Weights of a small GPT-style language model, trained from scratch on English Wikipedia: rotary positions.
Each number is 128 + 32 x the weight over its row's rms, rounded and kept within 0 to 255. Layers, rows and columns count from 0. Numbers have three digits each. The size before them is the row's rms in percent of the matrix's.

# up: layer 18 MLP up, 704x256, rms 0.0695, rows 450-484, columns 128-255
# down: layer 18 MLP down (transposed), 704x256, rms 0.0637, rows 450-484, columns 128-255
# gate: layer 18 MLP gate, 704x256, rms 0.0684, rows 451-485, columns 128-255
up450 095:115094146155110154163111180181065123104148145129100107088085167110126137112136134112131154149081159093113192154185118149169090181097082197127138193146116137116113150086121125137201144117074102130120142120099100123135106116171096138116165208105122133061163109150147084163090105099174106119178143134163057092130107171108129146109178133066166113116132122066102094075139109150122157143120
down450 090:135120133141169103119143124148151034111097103138080171097134175129163177126163116141083120122165094181114076098130113135141180125084111103164128099094158137106094090133140135158076170097119180223099127177091095105132106122112082117085119130158145163088056142162143132079115129075071068186152189114161109124162170141152141107099094069107097120159080108154105089139074135098133099119086
gate451 103:156171074147168063102107148136130124150109074086172131115116190133138132109119133175136116134156098103106163099139138100138136095106160157115079157089151148112167119089168108136152137117121213150109127125197091109103126111110144194113073061161179157102110116085120136146148069151168150104102092102056130124113099143137078151161096100110126152161127114200123121171094104152144117085112
up451 101:112155100139118179137061142113124097095181116201184146090081208172108150111128126141154115163134133125123065146102152082113094209097109218141144113174140104140091121154129119105139154119161076119089100083123121138117159123110161166100161153089139100133161135146127156184116085136150160136180128135153108112127116099119178117113146132110134064110114124139109102056191123159124148076115
down451 104:102122140095166171137155137124145157110099093171180141140099106170148081104138119159150130140165102173067136174081110166112136078146168133105124154100154098091089092158129122140133130119092164166136198123110149104106162088145134149144194138067107191183107132115046100068130111122133090122095099189149181160092123169108124148123197115171151127099135159152131081208100146101174123151149
gate452 101:132130122099095121110113090101156169117150205136146065107113167155146153136079121123110137111116149129116056067129177105168107162135145194130165139185133116086139119123094116150136148161120208153114136074138116114170112107084185119156145105160124133046120168156159137169124139167142143155141163152082177124128096109143129128178145118153170075126148135091145145153139132162129186166118
up452 106:112176133161041086093088179131128155100112137140193151131200161139112091128127167155099177122150133101139184113183149130116127110157100161177107083089080068131161167102136123107120075151102133133156116124127163124176137140164112088137140050174149107214083115105084125138140145144153069113184108129117079142132127049110124163107153157128060118134122105109087160187097102100142083111105
down452 103:121189081129160165080111101117134149169116123142080186062165150192105087084133116178131147096124131131137119157074115127128124129091186146123144134129146123136118078047183093134119191131092201154127118152135114088125178169083130130111125178179160067090088114125144104079183044110141149129105085155175169136165125136116115111098109084108172177117181156114124078147068169162118164145131
gate453 099:107150111190114157166139092146103104133165059126159153096118124162118147173141122126099127139145122138111107112072157070112148157180110160103099080169116164120158129114147132089196128091154137108116140122049130133154092133086134175089107167103124131056132103169135045096129193140091113171117116122110175147165150109145137146173040109112140087191126125114076127159129141126081127139173
up453 094:120112073109150173185154144072124128142143087168131154082157179096075093113148129138150136100128119121139118124115112107143102126143102016110143133115102146118134139176140138169119134198139139166073107146132107197141151131086118114158135070072134109159109129090103123115098074114114026103198135091114130106119111168151100093106071128171105161144097202112129158104147147133196154112189
down453 098:136104184104176092090141134147125126109139170158089079164117116131126166064102125174142156171128183106135103121100093154133140149174076123097147154101164103111136119144090083149155139095127138147144128115161173129093077141120079119035132161082105169163163124086162094151111105092127152160131162164149133134106112192112123141132161140159070160093149118102153121155122123170197135182145
gate454 101:060055125108139126120122094119134156136215095169136127148152141127152143132106132152119093166235126098173163169119086148122059108153123193104104112096111157177143188154128108083128093141129164123106115130113057110118102147172118055118106124146118107110148142091064113132116142129176188077131095117115075147127150118159109139102132126135064158058110100133129102177108140144140142137178
up454 109:121104087166131167142134110133143110094148170094165134170134134133103116136117153144149091076139101188127148126148158128073114051180134141068154113114096184145145093053124149122072112086173098174113127155077085152132138182153093179080091108159106161167157155135126150171077106095167146143141082128191027145169112199122033128135126143128152128123078095167142162138103130136123137151136
down454 107:099136114109102116090089098078096045093107108093086145146153129153096089116123157097113143094119113153110052176164148144119140197089108149107143140126084092125099137084094134177130136098138139149144153133119194139122053147176107178165139113133110171183103158113137154137114108105188104105108201100153118111088147078117134098128138130119136153125156060141099153121132106142084125129124
gate455 099:151152124132128147141167080157135146156102187108159129098159151097147127132140098173121087131150094162149107085158187091122153170126165130126153093107115181102131189119069077142160112118130127176094174094121081127130162115159121124202112126146069136121168108123147070098153131110095117185175085104140125108134115195066098148141103092138137133126108183165118105161121088164145119082136
up455 106:154126144071111144152083115133013137125134223141122109153096142137111105128138099135143154123172090172097102103059162164163151169123074138140168148186138115092125124122083139187125111120166153151107109112081164169111103081139190167157108149136149145136145100152155160148157118133139171090120139117135177113155094125134165122177134138132169087115118133139140097145172155135186103127150
down455 103:088111129136133159117095116113118096113167127121117146156137166119076211133162172114129162078157121151175161179140123131071079104139099109143142137191159058109123089155128153079136121098095107142164091073143091100107116077150154097132099098159157124068104133090091087187085127129129116172110178189127121161124130129133131124125155178120109127165183085153122149111145157050134110128112
gate456 107:154134083172153168141112175093186175167150150134123107133191074136164121052119113155100107162119113148184134152140098054146114120160136099124130105073166130138163116084140102150143089143127096123128105091080123099133120123085121131089138190026113113110140148100121118111111114148119052108146159104174130128116193175153140093100150173134165093141187130115084109080105106172126129072142
up456 112:129141153050126203101087109135118126135112156139118169159105119167139116127118183106130152202152130184095109113151104113178096129060162142082151100136127180127094121095133175097096116126116130074094084144135101152156058076113202159160173066105092157145153098124163175116121137173129137087155140131142172108145162142152094072165103144149179130144132162108167126125120176114193137131125
down456 098:128097088136122104128115135128183140152099161101119181100144113126185101072084191141144078182151137130178157140182144124098115085113099114119115164087145165255137129107096143113130076109100104150105153164098126099135128053137123133116108169093191074120103164110129073121079145084138105130154160097137081112121123142107076182082129120123124110176129101141140149123145133117109132095113
gate457 101:135127133187127117145099143117116108137145155096142096140199129112136139168107126081120095136081117154158109167117160189146080125116124099160103128078087133167101174124154127161106190173117165125045103140113121101015116139124100122106117103098128137154136072118130158102140119111092086104107128085169125142202144102136117136142126157077166138104111120111063154107086159151135181121123
up457 091:108080108112147167073120144108150119166105102144090123153126107141191112115111141135109153122182161196131111125154176194141085143085125112135132118142151073115124159133139172035128170103097152106175159117186134186141134131123122162130217157109187107093124141166105150158144159131169120136054098131111086143117095088107095137128062120108042147153080153119139066116166161115145130085121
down457 095:111131126152123102158091128159141208095103140068195114142159078121067162075146126093168112097093118154112154123087095078099137121154138122109114124171094174123175133188095081178111107165126119177085115146121115094099167141148108089106088132105122090181096105123111149141168091135149198145130126067172113168148115154161102082177175151165198126090163118162108136085143094121124195124143
gate458 097:122177112176153177131151123127145127094125075103177146165181121164134149123091150060163083210090146105138120139162167088092156120106186090124094149100119094169126104095132122123090103148141131131134133157083197104091170154148056177113164183145172165078147092173160147140121111141145095097122090087119149145127126077115101102083159170154096122064070133124105133099105096083117120139158
up458 103:135211132146175143099140138134170134105111114117126122154138062134130131106149129104169026194041112128140123130149144158122170145139158127132143120132157126140123100148201113121160067171158125150100109151170127083187134192205075127121113104153108152163102137139202184171138075106129163118116135073158135120128136129163169142144158163101182126091124120162114139191116139111180086060179
down458 089:114092170097157141147146126119108009069115134100095117138074178043137103113123119127159128109188208126109141143130083091133146131189119134158105115133133107076088166095118173144125156132110135101132162136113133147137164106144067100147153120114121077066142142107070103079140183154082106092138141160150114154116078125104165119160079147121155137161197108089120134126119111222125108143148
gate459 102:104061109149139110103141129087117149099141193118088126141172122209151072112096166144138074121124180154128083150133199128206093133132116161139181113111153111094171162136094097141159174160101173149175094092110155104200139148152165099042145115154099130129136172151114080163129144112105111164142091172109078096184138172180136157181112145150132062119084151117129099149121189136119162042109
up459 103:149093168139147172150055156101088142108043082056122126175124124135141200090131112165114145156148124104104098087104157128118177130147110092175095107079144083113108077066160081119116103102085107110175146132131154184125161068091140156108121155132123166118078035105144149189120139187122103117109159149104124127147117105132117125076093154124109160176141136103101162152110107106114144138058
down459 103:130079058080126140093147090138129126122111137091103148192177118128128130137120090121143132133178133141138103168154146131142152198148167148175111096071196173143128143086114079154128133127139100129107084101081121128221163139131052108121138140141132127137144176110135168163106129179214106143108136132142084123098139057122120081130156187156128103108159183149132069123138136198066174185120
gate460 097:155191200180064132133101105127164136199143090119114102088134112143130155115106150140180090123138125175134194150115155120154121127115159102129105111093105114102142135143126097138096081142090133121200141165072077047116094110127176094194096144140177107116074101152122193098151120122081068130157144110128081127125119117150154149114188106159149118142187118120122158119070139139097164090124
up460 098:155133121144069112143130146094173131166159083139174102181158161120132175114162116133121104156077112132122176131162175154133085083106167124141082150110192154148094118136098105157056067151099135096108120142114074123122135083157136130191161121153087110131145123158097164073107079142034094128124079118115127144181165094128127158131125098161128171096193158096141114137111170100119132120123
down460 099:104133116116179126087148108146038079127115116100112167129107122117116116130082147098099164124156177115136064179120160155146136146207115137133133117150130090087152106071146174179114166135129129092078107143199153212154211174139086133089104101088150136094163159122096064160098161078203133117148135146116176101105102162100102102121080133161155099113094156110111121108095117077083104152119
gate461 107:140157123108111183144116201120105127078124201166108075142143142113116095161117068101124155111134153098138122097103095147129104166146119143102127143115141068131107156157136125182129183115084141085114133107112141150177108201163173105086114090151134107145097172115105110119133138106113122074140110149126198137105136152069067193186136098158172061067124168152131088156152110166087167123122
up461 111:114130080166125129090093200129168148137124136172138135084139124166064097156127130098187179159159102121098155182165149139124149099143102162154128165156190086133113181172126132158110142079164140075144134147136110166063073100138160083116047153165105116109111151089174080138131138145167082137119141098168110098172078106126083193129130161097093121119157102140108125145118106184121057167133
down461 101:077114106167172149132113128131105079108103105120084150114128151118092123128097125114107073132174176214052089151117133096158075111167147154150122181146143133129109103059149181104134055121115082147065133198103124124148119125140137071085119123126137102145108170145105101133148090142158158116116155154114187146181085130138109068098148112099185149066128107180125149118156101110197102120126
gate462 099:150144019136138164108095099100127130135118157200107095110078158157117138141135113107116179136121137113128079138159137084120123112101188128070148117143159135137109148114094109045149181127115114140141188143146133127166129102112140100126061143168126129116152127181150133102118128157145155132190136074160128135141206171153186128085156093103146104055133152092037123079166096130150117152116
up462 096:103142113164129176154107095095135144128150128121099109112105170196135099098093160129090108184115154139134149192115101120140177121127105085139117088164113146100130126179169099129152187100088135153148116141139188178154157118121180072141107150114081179110136169146149164135115144129149147141086086183169110079115059143135135110148091140104179149112136140093063167118143106088161103126104
down462 099:157111070114107039109054143134136160126084144199099144138103159113083143116125099085183195135061155088093130174151194123100098160116215122071143121137149139178192064174139152132115122114140157170138193174125103114134145140165102132130152128089156135070126155135106086128141068133156160112183088099099188093154188108083158123110151111138098127124139143133113118105125077134115102149159
gate463 089:092137164093089104093120103121193073163192180102143079058089127142139129101191145136150136170159073155176116143139134140169077131130108157096108143139156139151129098135118145083135135136113117152100155122135171123119164156123108187146140118081128087109118071114149186151129109095099154149061170171078114128115119135150106068134065108171095110160109170144141182156115162103128113091112
up463 077:127136151134145130145168135146112131144158133191099133124079133133104110130083093080067072142047127100120151115153116122107078143132156131096145123137172163134137108116062158112081151140129023133113090157153132140144214092111119146073113170138130160134118112067153099105153126127127162106152074152053152150211135114103138085156188127122195114145124103110158166116152144078107189133153
down463 090:096135110135134117130109105079110038107137109106117110149170153119160159161131156144176141117180094188137100149104133104151167136145066126127169135122125130105135141135235086141180112142110217183132154105127123120123124108153085129200117130092122135088115148165115143144116110165152121132118202138188126088086107150138121158140067128159058127131113149153108094141094094156122126126138
gate464 102:112128148112069173113146113134115144121072197118204128147135153168064111095134175136073066137132166099074147150103076113120166086155163153201143130158088141146110158144181113222112101120058177124155129143056178104088115145100160094144066116123106170136197105097155150145147112117136153112127119153178138129088099085085129156187138110083111110117116097107105126094095171152141070091129
up464 109:153111131073104162146110110095165105053165114160152152200186116127063114091122196093090154150169105137075142113088120141133112180116115107156128162167154117160104116131131185193173135168150114121064140127128174065122122097155105127112167103171090132088133156129104163079127134088110174115117128141145111127144085134103163149118104113099148143131093126070091119131133189139130140145105
down464 107:170156071150129086113114140158111080165144055102115136118131143089134149193145083140164128149095146102152099140129134100122130097105053113147166054120136133169120093139144155106093133130157081157146111124213113125106107137124106151090114175059117094087091116132150109072137163111113029163127176124146141135150157135144095093115139118161151141157112085154150154112111104123126163114076
gate465 093:110146164114139133101111119126151047166200060095073168123101116110135189137155143180126100110117134161093146128108100136110088138122109172101137192154125101187060118107109198147133182125146116110091139193128159155062164124092111119082127094116180096185132109138103142095180103055112126133096178172131139152183120130113184155112126140116129171145154122151121150169127152150136111157147
up465 084:097131070161115095121103125095098147142139131136197054087111112056102138127122100071117166179149104133117124141160137149136203102154125177110132174136082098099110119113139074124173122089104120133144135130095124137080129104178095100181131130095156122148200090135114159163194097154162162111037175150180149096115117153153158116120107130118141143100111149161084139110118108157164061157144
down465 086:155110148057127145128132129131143105108125166135052179176154143184160121149101159166131093095103161127113123134084086108114046134093167074119108105122133161113142127132121188122092110126162142105133136124141125101132106135076113146096131136176083151123047132135114079100056157135125110134208114098081113131109115087109114126114119146147091103145119078114150128146120162068078179075098
gate466 104:165153094133175137183124108135110156082147143141127150173162174140145111178133114164097166139113096160115091122101174065075124122075123096147074099131132115105152179184144138201111074127121195134151169137039086105107044165135073134076152163074190126145110165162130081168084142124143151105141126129114122148077134145166133163181144175132108101133158102124146063071168143149125137138079
up466 101:131143155174170125105118086109102156135185107103165136161175148077124090189180106136082151120124156144091145131120132151141138138196114151138149113120139127123128166089144119106144107116088148115124090203138102141139077113154063073167091106089114089212106167109193160104124142089153188120166115132135106130135111125097114159130163166035119100146146172114109129170122141107125168132107
down466 106:136093104049111035114133140092151198117023119156105122101081159097145170139087135119129120127106117164104132085158090106195082103110129128108080152094127086094115121083110087153177124173154137125082162144171157079153136153207129105131171139084098143059107098119079138118079127090077122142147143137109162122117169073102128080127111119156108105111147143086105146179187108100136149151133
gate467 088:143152107145159134151176152181105126147107157192185130137114168126167092067116120099091094112120139091114148205182150128124109134116113129137139117127114114158154114154158095133161140131104110135144065145089149103113140104067179153071104142129062173090125133103128081156123144126118098122143162119192092117123143127127089189129151088103119178150161171082130142141181096157142100142145
up467 099:109177096150116147083141076120162131111158099070129109137132126146133134126114138174137106127130155146144126141217097161070086132153126132110047098089141120121176199111073147099126125168161083123109103121121164100105115162158091127085139202120153074118123176124111128069093103084173126115158080180154177131177105151142110120115111133133161082073116092152155142099113118150120098131129
down467 097:085111116075136111146116189099091237139151144152131142078134136044101079115135128149114090072123140076112203163162078098099130103100083159087155099159094087183128124164145139165106112145113093131104142090126117164148131098116112150165125132102113104107153123097115108133145146182198101149108143196085145131124165121131091143060186160093175109110160168059114165124160126210171097125178
gate468 095:174095133152110128149136120133141142095147148184142095119162123114101076124114169195130117055111155098147122165155126129153154080181143108095140123080081145112140115149108082162122114148125110138160080102182096136145140147073166141198117083120158100135108161087106124120123088183137097137137112141118133151155153137136131153058137148143101142084133068103109149081178120063169121153078
up468 098:108195142084142089126209078188092064077170111132115108143111097148110093103141164111133074056137103130143097133105125104125126114128086086125137107088090188163112113099154114130165145142143112199147137181134181089110126121117103123120064106112114178129181165148055145153108127143072127122097152159173135129138126141119141118108140089176168070147147105171147160152141146187125107093193
down468 098:133119122144148184126133126133163113125096118113080095129133175131185096156102116084111122109150188082199101113084117074072037113168137087113141118129186138076146119105107096086167166079092133110049121115097177120157138203125167139177171092128144067116113130107120114154150125144138054090129144087138113143142136088087149093165044111097133089108126122120102093105155113101132104090078
gate469 109:119122155163108154107103104118165171138097125149111081168119100142152155096107097118110125114152171098135067163137116160118155121118213072153156097138102125142137199121110124084181100129072156139117116120126141108079126099158117159103132097107113114115159147137118132113140131116105079117138134102147152109147086086124076184111108174148135117123107149097179253095074088143140196178144
up469 107:148110165146140128153131155053160123109136171169109143112103107178236154153143115073175171152095083099118108133146121107140105108085110119175107097180189118165100158135087098114140111122164127166104102102104126155096140137175145138170122112097168062087161114159151074136143184121093148133159143074101165214035094131108195104077129106146134153157130127162190138080144113141116157144178
down469 108:087150114151148144117128077067108160096141122138122172112133118132105101121144125171089158147144114139111133133130190132135095115123122066054060198150099122135128136085143066106142133093038133181160123056097172126058181165158133133135197120136196151117132143126112126180072114168188101090156143119148169124106144130149089103208124133116109162132155148094078094154111089123156152105110
gate470 093:065097093138075121133147133116158112143171097113131154160087147159141130175113155087148120129061170077100058151150152177121146117091146109130101153188136182125087140151142218152130150132104079161133172129164054142157087099083118069173120179113104160123125102137143203153152170165111146086130183153116154116104183140142170110172111122171156083166123108071178155092082116161095125089133
up470 088:148128109131152115139140112139158158101097152152174100122119101148134109115143112155128065139132125135161147094172160157155125100221132144099121093177077161080158116125122156103105081151116143127140121155127054156094129192134080112170095123104150105112144180101068129163142162152124128120070148063122119168098154133092136076145110127173156119163155163084115103141153084172163149119120
down470 093:073094124140117110099120132105106176113203144106121161120109136124137144183043156163115158106108116164094114196141083124133185128017101130201094129149162123095095171118130127168147140112100139142139122068110184132144148106135160083118146094119094159141085089087132150151054137060132101123175089154114159111166135155117151166126124168108120171112120140127144158115110147104081095089111
gate471 102:139112093125159145163174071153113151130068117133173129143170125085186094137104090113080109114072177144129132154138203118164116179121169163150119109115130148109117175109106103080166105213088189072100153126101145114091064128123143108177121127088120086139141108200132073073119126155145132121087151092125113136197136143145122098155023113098112129178141052153128124167160112100089166116089
up471 101:138189155135016133151137116105147144150113073172107114099164115138096157157124131134178108155119113136189187113119140126143131126140144140066120164187085152141109112163120179077139099144156077077101118143082058127108078152136122162128193125169156075136119140138092147081135125108172222097149127144150082116104115111176086123153147126174104146131113165160155139118118128180115127144109
down471 107:141106138144139118114052172126126099146137119083162075138134087115129130163092080110106142099129166141203102167131137168117120116078130138151135067085141159103153152135127066180133146126132121168155133140132167140156166112115127114163174127126073100086088230144080155114136205149055102124133041133072162165111182068107116126112083086117149101149125117099115135136124153097158096142135
gate472 099:131132108134126084128093189152159146141127114158116154106104174121133058172116091131107141106091115145150102131172160134197126093134167155126114097085098120120172172145154139133110160184107116140141136131150136106122125111132193092133066117156089158150139057159163161068086052116143140148153133091066154090117155119084122125089085097121157129127162155132143166114117083155180122109160
up472 101:191137112145165119146118154169133138144095191104077123118106098155147100119110141121142140112119117094156118098101128109159134133119119109144121102201173123088145117159097156160120097144064125141152132110152133127141101102172142107148093095164122173113130168145186064111181115169135174110080123094107078131080128135118119099148110105108200075165154163118073135156125112159144164113129
down472 103:148114155095141114163126106166166160123143149175133147110136156102092157188120130135131148092134084171100098153074114101080132102098152159170086114111119168132122165157101172129091183088105069150077067108122101113149144109141190144150078195153100090150209100125110148143066152070134086134164082130123164110151100134123161103084134145092199127155155152204160157086132132118172132108176
gate473 099:135129117190123139182100119113140174143107152109078166169154107153182059139089096118124071162127197130142124135162125102097084098129090111139109143103129166095155110097101126164064172060143160139069126118092080087094112200170099142116092129094134097180177134159171126139096127083091144125105133124180168160011173223096125109155128154113132108074073176174134042159150120149087111091157
up473 101:121129106114113170183143173059142153144171148137137118115107138140113065120106152107155140082105238120163128109147138112200172142114093094095149133167107109096125164119128167124056074162112077166071184155139144061117124160145136132160101112085119132184116123147145061126123137101114139099092106133110165102107161124125153067167136122091082124123128091153112133135081106136133112145140
down473 100:114135090078098105076107147105142086141129089097104131156167110082080148112112100152112108113100113104123136147054127157056194144191159168175147155149062113128127100134114118143145159124107098138136145146079095152106097080085190160136121160109200149140130156133114127165101142137145110094107154134179113136091139120111083080166158136159145141104090106082136139111052069125095115106168
gate474 093:149092106156125122138161144064150136123124105154116072167125129088162126136149175103135091146144096074095125168158173155146125143191143147132130120128168124146123134115135180053159061156119137106108090104118176137154092069087055082037148152126158091172112078107085163150100115153077101153149136147079083065129119140188191078097142119097123128149142130167145145116135137148119116128103
up474 092:162102143131093116151154175153155114170114062080136110126146123071137166146079114143076096131124140132097070088181094113194122153117098137151163108118114145142245142072156120105091107130166130126089133112095130098185147049156151146093150095192145157143151111166128071131132157109137138187124144129163101087157115140162168136178152104113144139142156113107167166092132110103164073073152
down474 097:175088169111178128102109210162108080236122106136130144198100077066124168104135062044101091160094164103143143078132142102089122113099136095125111148117091160141134112141110115167175143125114092072147092112138147181091089083153135125157134178098169074137128127071123100101151129108164144122136114124135113166183154133087088095086153115111129169125080123105101119126102113123131159108104
gate475 100:175170145103136157127147097047041115130150160114096187112086132119158196104117136131065102064141118159102128135107149177131158141121075137132165138146113128089101183106115119134136193112142111174121120173128142112084139156073143170138110155113190208166123112121104090157102121132151087133089146148132215116202086112125170119085113141155135139104168095169117166108129109178143088081130
up475 095:186127155100122101152147165106095132101161181182085105104174167158116143183099043132134152194185126116180132141203141092109136109172123113043169105097106171134193077116121079123097068132160115095118164122133126147102117164111107145090119106115146163138127073145135131137161139105170161091191156134123099089178156083148115064141170136093125112095129149097095140147085174120115161187121
down475 096:087114053141153105077071133129083086202112085105157162119125143102134099103133164151110043064125181184102121122114130147109153117118146141181119137148147107168075153139164145176130134132109117069120132140108168095081130103079141107178162141150101103092088153130140090122161073134104077211145113137115091146131145167129111189127075103131084127112132140129180103141138131110175118114083
gate476 105:081149154149120134085151099065153162123070147066147181144072063084162126173149188083142079134134165133150081138121175150136118104070132133154170108177111118118137178118113118094168078176112135077143106100102138105197102133086188150133096193151113124114159155101135121150127141181046144115096117100132176097102147075113120110162072110154127092149117142133105156139179170171117137089108
up476 106:168118125091127121159069085129161123184186098082119136024099138190102136111142170142092132094064120068110134097136162142094080048164173077110113131160105083160131122122167076089123154140120058104133147125139118073135154114134129131124103051164182131126099098072132170147163133058108183115093100123134093155140157112162174131085124118104095142171115165164118119128176114146138115085119
down476 104:198161146145179061170161139122062138152095119152151117100115097120158164098150092168124180156123127157125103116109106133198152136203136130046084105051139091116129175133105171176162056113141150123163129111164156130156213149090150164122128168155142132068125201108179126119107154153116130113114139133049141123101120109167128131161141102185080092180134090131112155112122103104153134127119
gate477 103:072117161134161182201095152140101153103126084236119148164136103118112131114142209121112127144183126094122115145120145150209112172086152118121160135112204092121161108173139085175116078109099130131127132079103130103160150183124155114121093160166127112101146121151095135125092127148116073136124115164112124130131140114153129158040158107119108138128101040102157119152164169139125088132123
up477 103:140113145075144118123175112115168172106072069154114162156119087171080184164125120133182127108066099102121155116182140134192168120177165172155150158067190085093099087120120156085140114133146157113160150131130121114145141135077113141161135196153127100174103147165107144130106121159154116132228089123107171180125136143106135195101139096072083118122129122106161115110083152172153075108087
down477 107:072148110140103170112120121150122031087109156081138125115178151076133144104202135104098160145138141107101119196098161138117133118054090124117174121138094176131160165124148142128120132075012086126074128129109181182090208076130160098094127118073137109165173133140155084132115125097118148152090153126142141190148098128106196101111091158155196136128111164138148180150131117130164119088187
gate478 105:173110114148097138148111087134142150120115122147076047148091154168112088139108135141137150079078106126135098127089119082147136112116083068113176171130112126115150137156115139148097088099078153140239129106141096104160149174148135154129139177076125158100121150125111099139099149145157136124087153171133104134124187161137066149056175117156085120115169156101149145105098158117115101072089
up478 100:112137121091105113060125139159154116113156161137150114119133153123057148143116201089071114160146190087067155163088163137089118126183106106179122119130171116154140091114135092129127099138125128124122076089092123113071108120069142092121150141119105148161132090121135161145112117081138159117130142109121137121107101152120145172178133072109181156108161137071100128130161124145068116093131
down478 101:123150101128087102123123137127160112138154157095139190104184076185143115092159064172085129153136121140161147136100158180120094133086166184162170101093093157125126108172145142063110150153156171130071158144086108116157136137142159093138116087099143125135185086132213096104142137155166131165146222128068115102109092071120124034125116203119117097138085124121214132154136134093153182203108
gate479 108:141145115139203089141167109114109149146181121132092083161123183123135146081144191025110120106150133162178120113112164163099116083176141150158100069122117093121135134131121097085179136181108149115138142095132127113132106118090103144103102114151091044104111153092069142108154150227134137151151113109114110057115159123144069138104134130132132116124125130109107100127145100168132134163074
up479 102:165170121145118174172086126130120124202143086133093142120091071200133132080129128149154092070083103161115129115121076122137066138145139097127137089117118191143125111156135182072113123092138136141187105085119127113014133098121110183172175109134154096146116149132174133165121112153169111087145143076122096150111102112149128108102109170134115067113081177150091109137155109101126111171091
down479 103:114166152145109145132164154137081047153074169051157064123138117048096170206188136115094127132131172139155130097195101178181163121154133108069093116173114181116138122165079157173100171152183157133149122098115148136138000150125156078087085150079099179120126063147102064126154100121155098136145133163114139103122092140097144173119096136150123127121136116169165144118103108107096152074095
gate480 099:145136151133120121125124108176166129140124158102138128135104080115136081143140127154142101144122197181105150115152186087164129136112132153124165134120123164130164098097087146180113116202171110165099140155156167122115160135109140156095117133112129097104119151141128087154098103096132135131085160124158130160177099141155132182143134111179138136097115123081159145111134168169182152073110
up480 094:154175128113104158134077130082129141094155151131184162162189162158094096160108122122123167111090110100132111097167118123122128115161124165156100159101114089126096118204182103182185104151165085080129086016104104134090095084106172085136148132086160158121134156146104134124164130121151075110154141178108128084109131090157137117146149153150178093154098121113047123108097186152098143135171
down480 099:132113143124116100103187159119111103139170136143117108118062151086141138105173092158132136126101100118132178158064077072169107129151149131152128135151043086097104088124125120101124177114213228165080102175082105105149150150098116154141152158149123154133122147183107118154159146150162099191104092090104139200113083164072165065066117180119096124098095159094155094139143113114111066170128
gate481 105:145144148179154117169225147121110139096079104137118134185171156136159082134081070138169078070158093129186110095160142050067124136149137112077118123137116161108100143118111134139195162160124123133098133121130073132149203171141117145145092127129107118136187155107119103139157124129115129104194113151172108126140133166109136128104140128125087149133100159144117114141106121170166122150197
up481 097:148177145097166087170144130085117128110126111142108093132121129164129071153136095116081148123141122114062084103154147162162168175095172110184125098107083159155136117118137152115124154098159139161050170155112158135116116088075116194072151171106146178150158175130103137142115147159128105155126114136120193139132172114157079095167083134166141108122141115187183136150142175079064078127123
down481 101:113074148139124111086113109129127097153134155138150068114139115146141142135110139185160121101075171144224205157100090103113075041140095116053180075187077112134098093102126088140136088095139049098150074136142124163146093142122165117160172111175160138139171123088117113099138072141147121131123135133097100131110185112135123078124137134150126137128150082090131121137134171121107089141078
gate482 101:145074196124070141102139179163131160150078129197173151148148114180117132112136154134123140112169142120153090125167132182172135133093146157090062093074163103102173140163150120126117161099167160085128156118146134081137164108183174088122104059171105087110085109123139133106090113080109077127152117133152126120130110094129067136128083142144086148116136188077132112166157123161133072143131
up482 106:122166142076100120082071120159089147115190054144136147147090141130130178135122155132132126132141094192123162155120105126120131131173168153181147093178158086157143150145169097122155131061103093098133068137126102050143125153108180145183105120119154092082143069146079161098158116206139126157151148145142124136170079114149142164101135124132126091144193105133107148104175099090055125184131
down482 099:153081063104141145102107126142127155128117100134101128180133194189129088143078126106124137133144175173136147143116208151124108200182118121166134129125098163134123159164105113097089146114142138163137121164174074069132057142078127133124138085176195153131091088179186184142161132135119139094134146091168120135137078073143130125132144120143135135178128092116104086141114135089100144116113
gate483 103:136125126138119132153122123082172152111162179129150121133166184145117103115117148109092137120057144118154145119093076149105138182104136130107168128100100091186093097131118129136111156147164128127125165063114137083188137148136142104118033143124143117076163158073103133105066100107141162114131132140128044144069108165111144116141165132122123064052126095159099138142131126108122076166109
up483 102:154118163199149116129113156129043142140162128088160160169146140155164076167090087119130109104133106114146122101114140108086136188138116096169126152100103114133147077092175070110167163137193127081136122124110120105192130129154093099073131124131147088140138149100106084129136128166149117128159151157157135134121142150127108120146103115144097062108089106073083100131107139111159176091141
down483 099:166121106108119126128091142128147137142163099117140156127137120126139147151128133095114074127135082091113153097149099110086096132161101091128113140145196105205078137110121114130140131158153122096122141074111197105138201163175095150102109131136111147167141130157049147148086122100140064107150080125098158136109121102115083136100080119015105111138141089111110160122143175089120073137137
gate484 109:094134177171100116124108149180201149112120102142172122077185157106150148140131102106075109104207137146141091106174143125147135146141177100090157116095140092140142161168161105050107106132141123146104045128142093097128161163134117069148203145103116149136122174154214080124108110099093048143126145086158124151079129129110090111104126070123133143167151116146119149171113109108193118102154
up484 112:160098163124143169136138105122145114168094144173096116108139153119150124128149138104119220144097170120131153125096082095121107139083121148114163124199172133123153077186087110153125157107099110095167179079167137142110111142169211143112108121145085134108111183131159128109130109086133128111201142081062150163124156198169134133110145119101135109103104072156127141144146111118112094147129
down484 111:071189134133151075157117108112122255130156137085155157170160143101095125154056099155145152089135132072181146140155109115190164114180121151122094121141149102145136133141117087166128121080175131155159115117083120145087139120051184132131133144082156125142151143165118118120118094115113121071143148155136087103184158138092117120205112166139198115131158120122111128117133116105135138136156
gate485 092:134175102106122116100064132127158138147158137101160047158119092210146132141199169088120220146111127088190171104153129110089088113124112085147177128133131075144150164129134119135126098083162084112153103153123156081166078099141183109091139138124194104069112203079117121143126133144117115113109174130097118138075141110182104175123129096164161130190156045109144146189109117146141118119170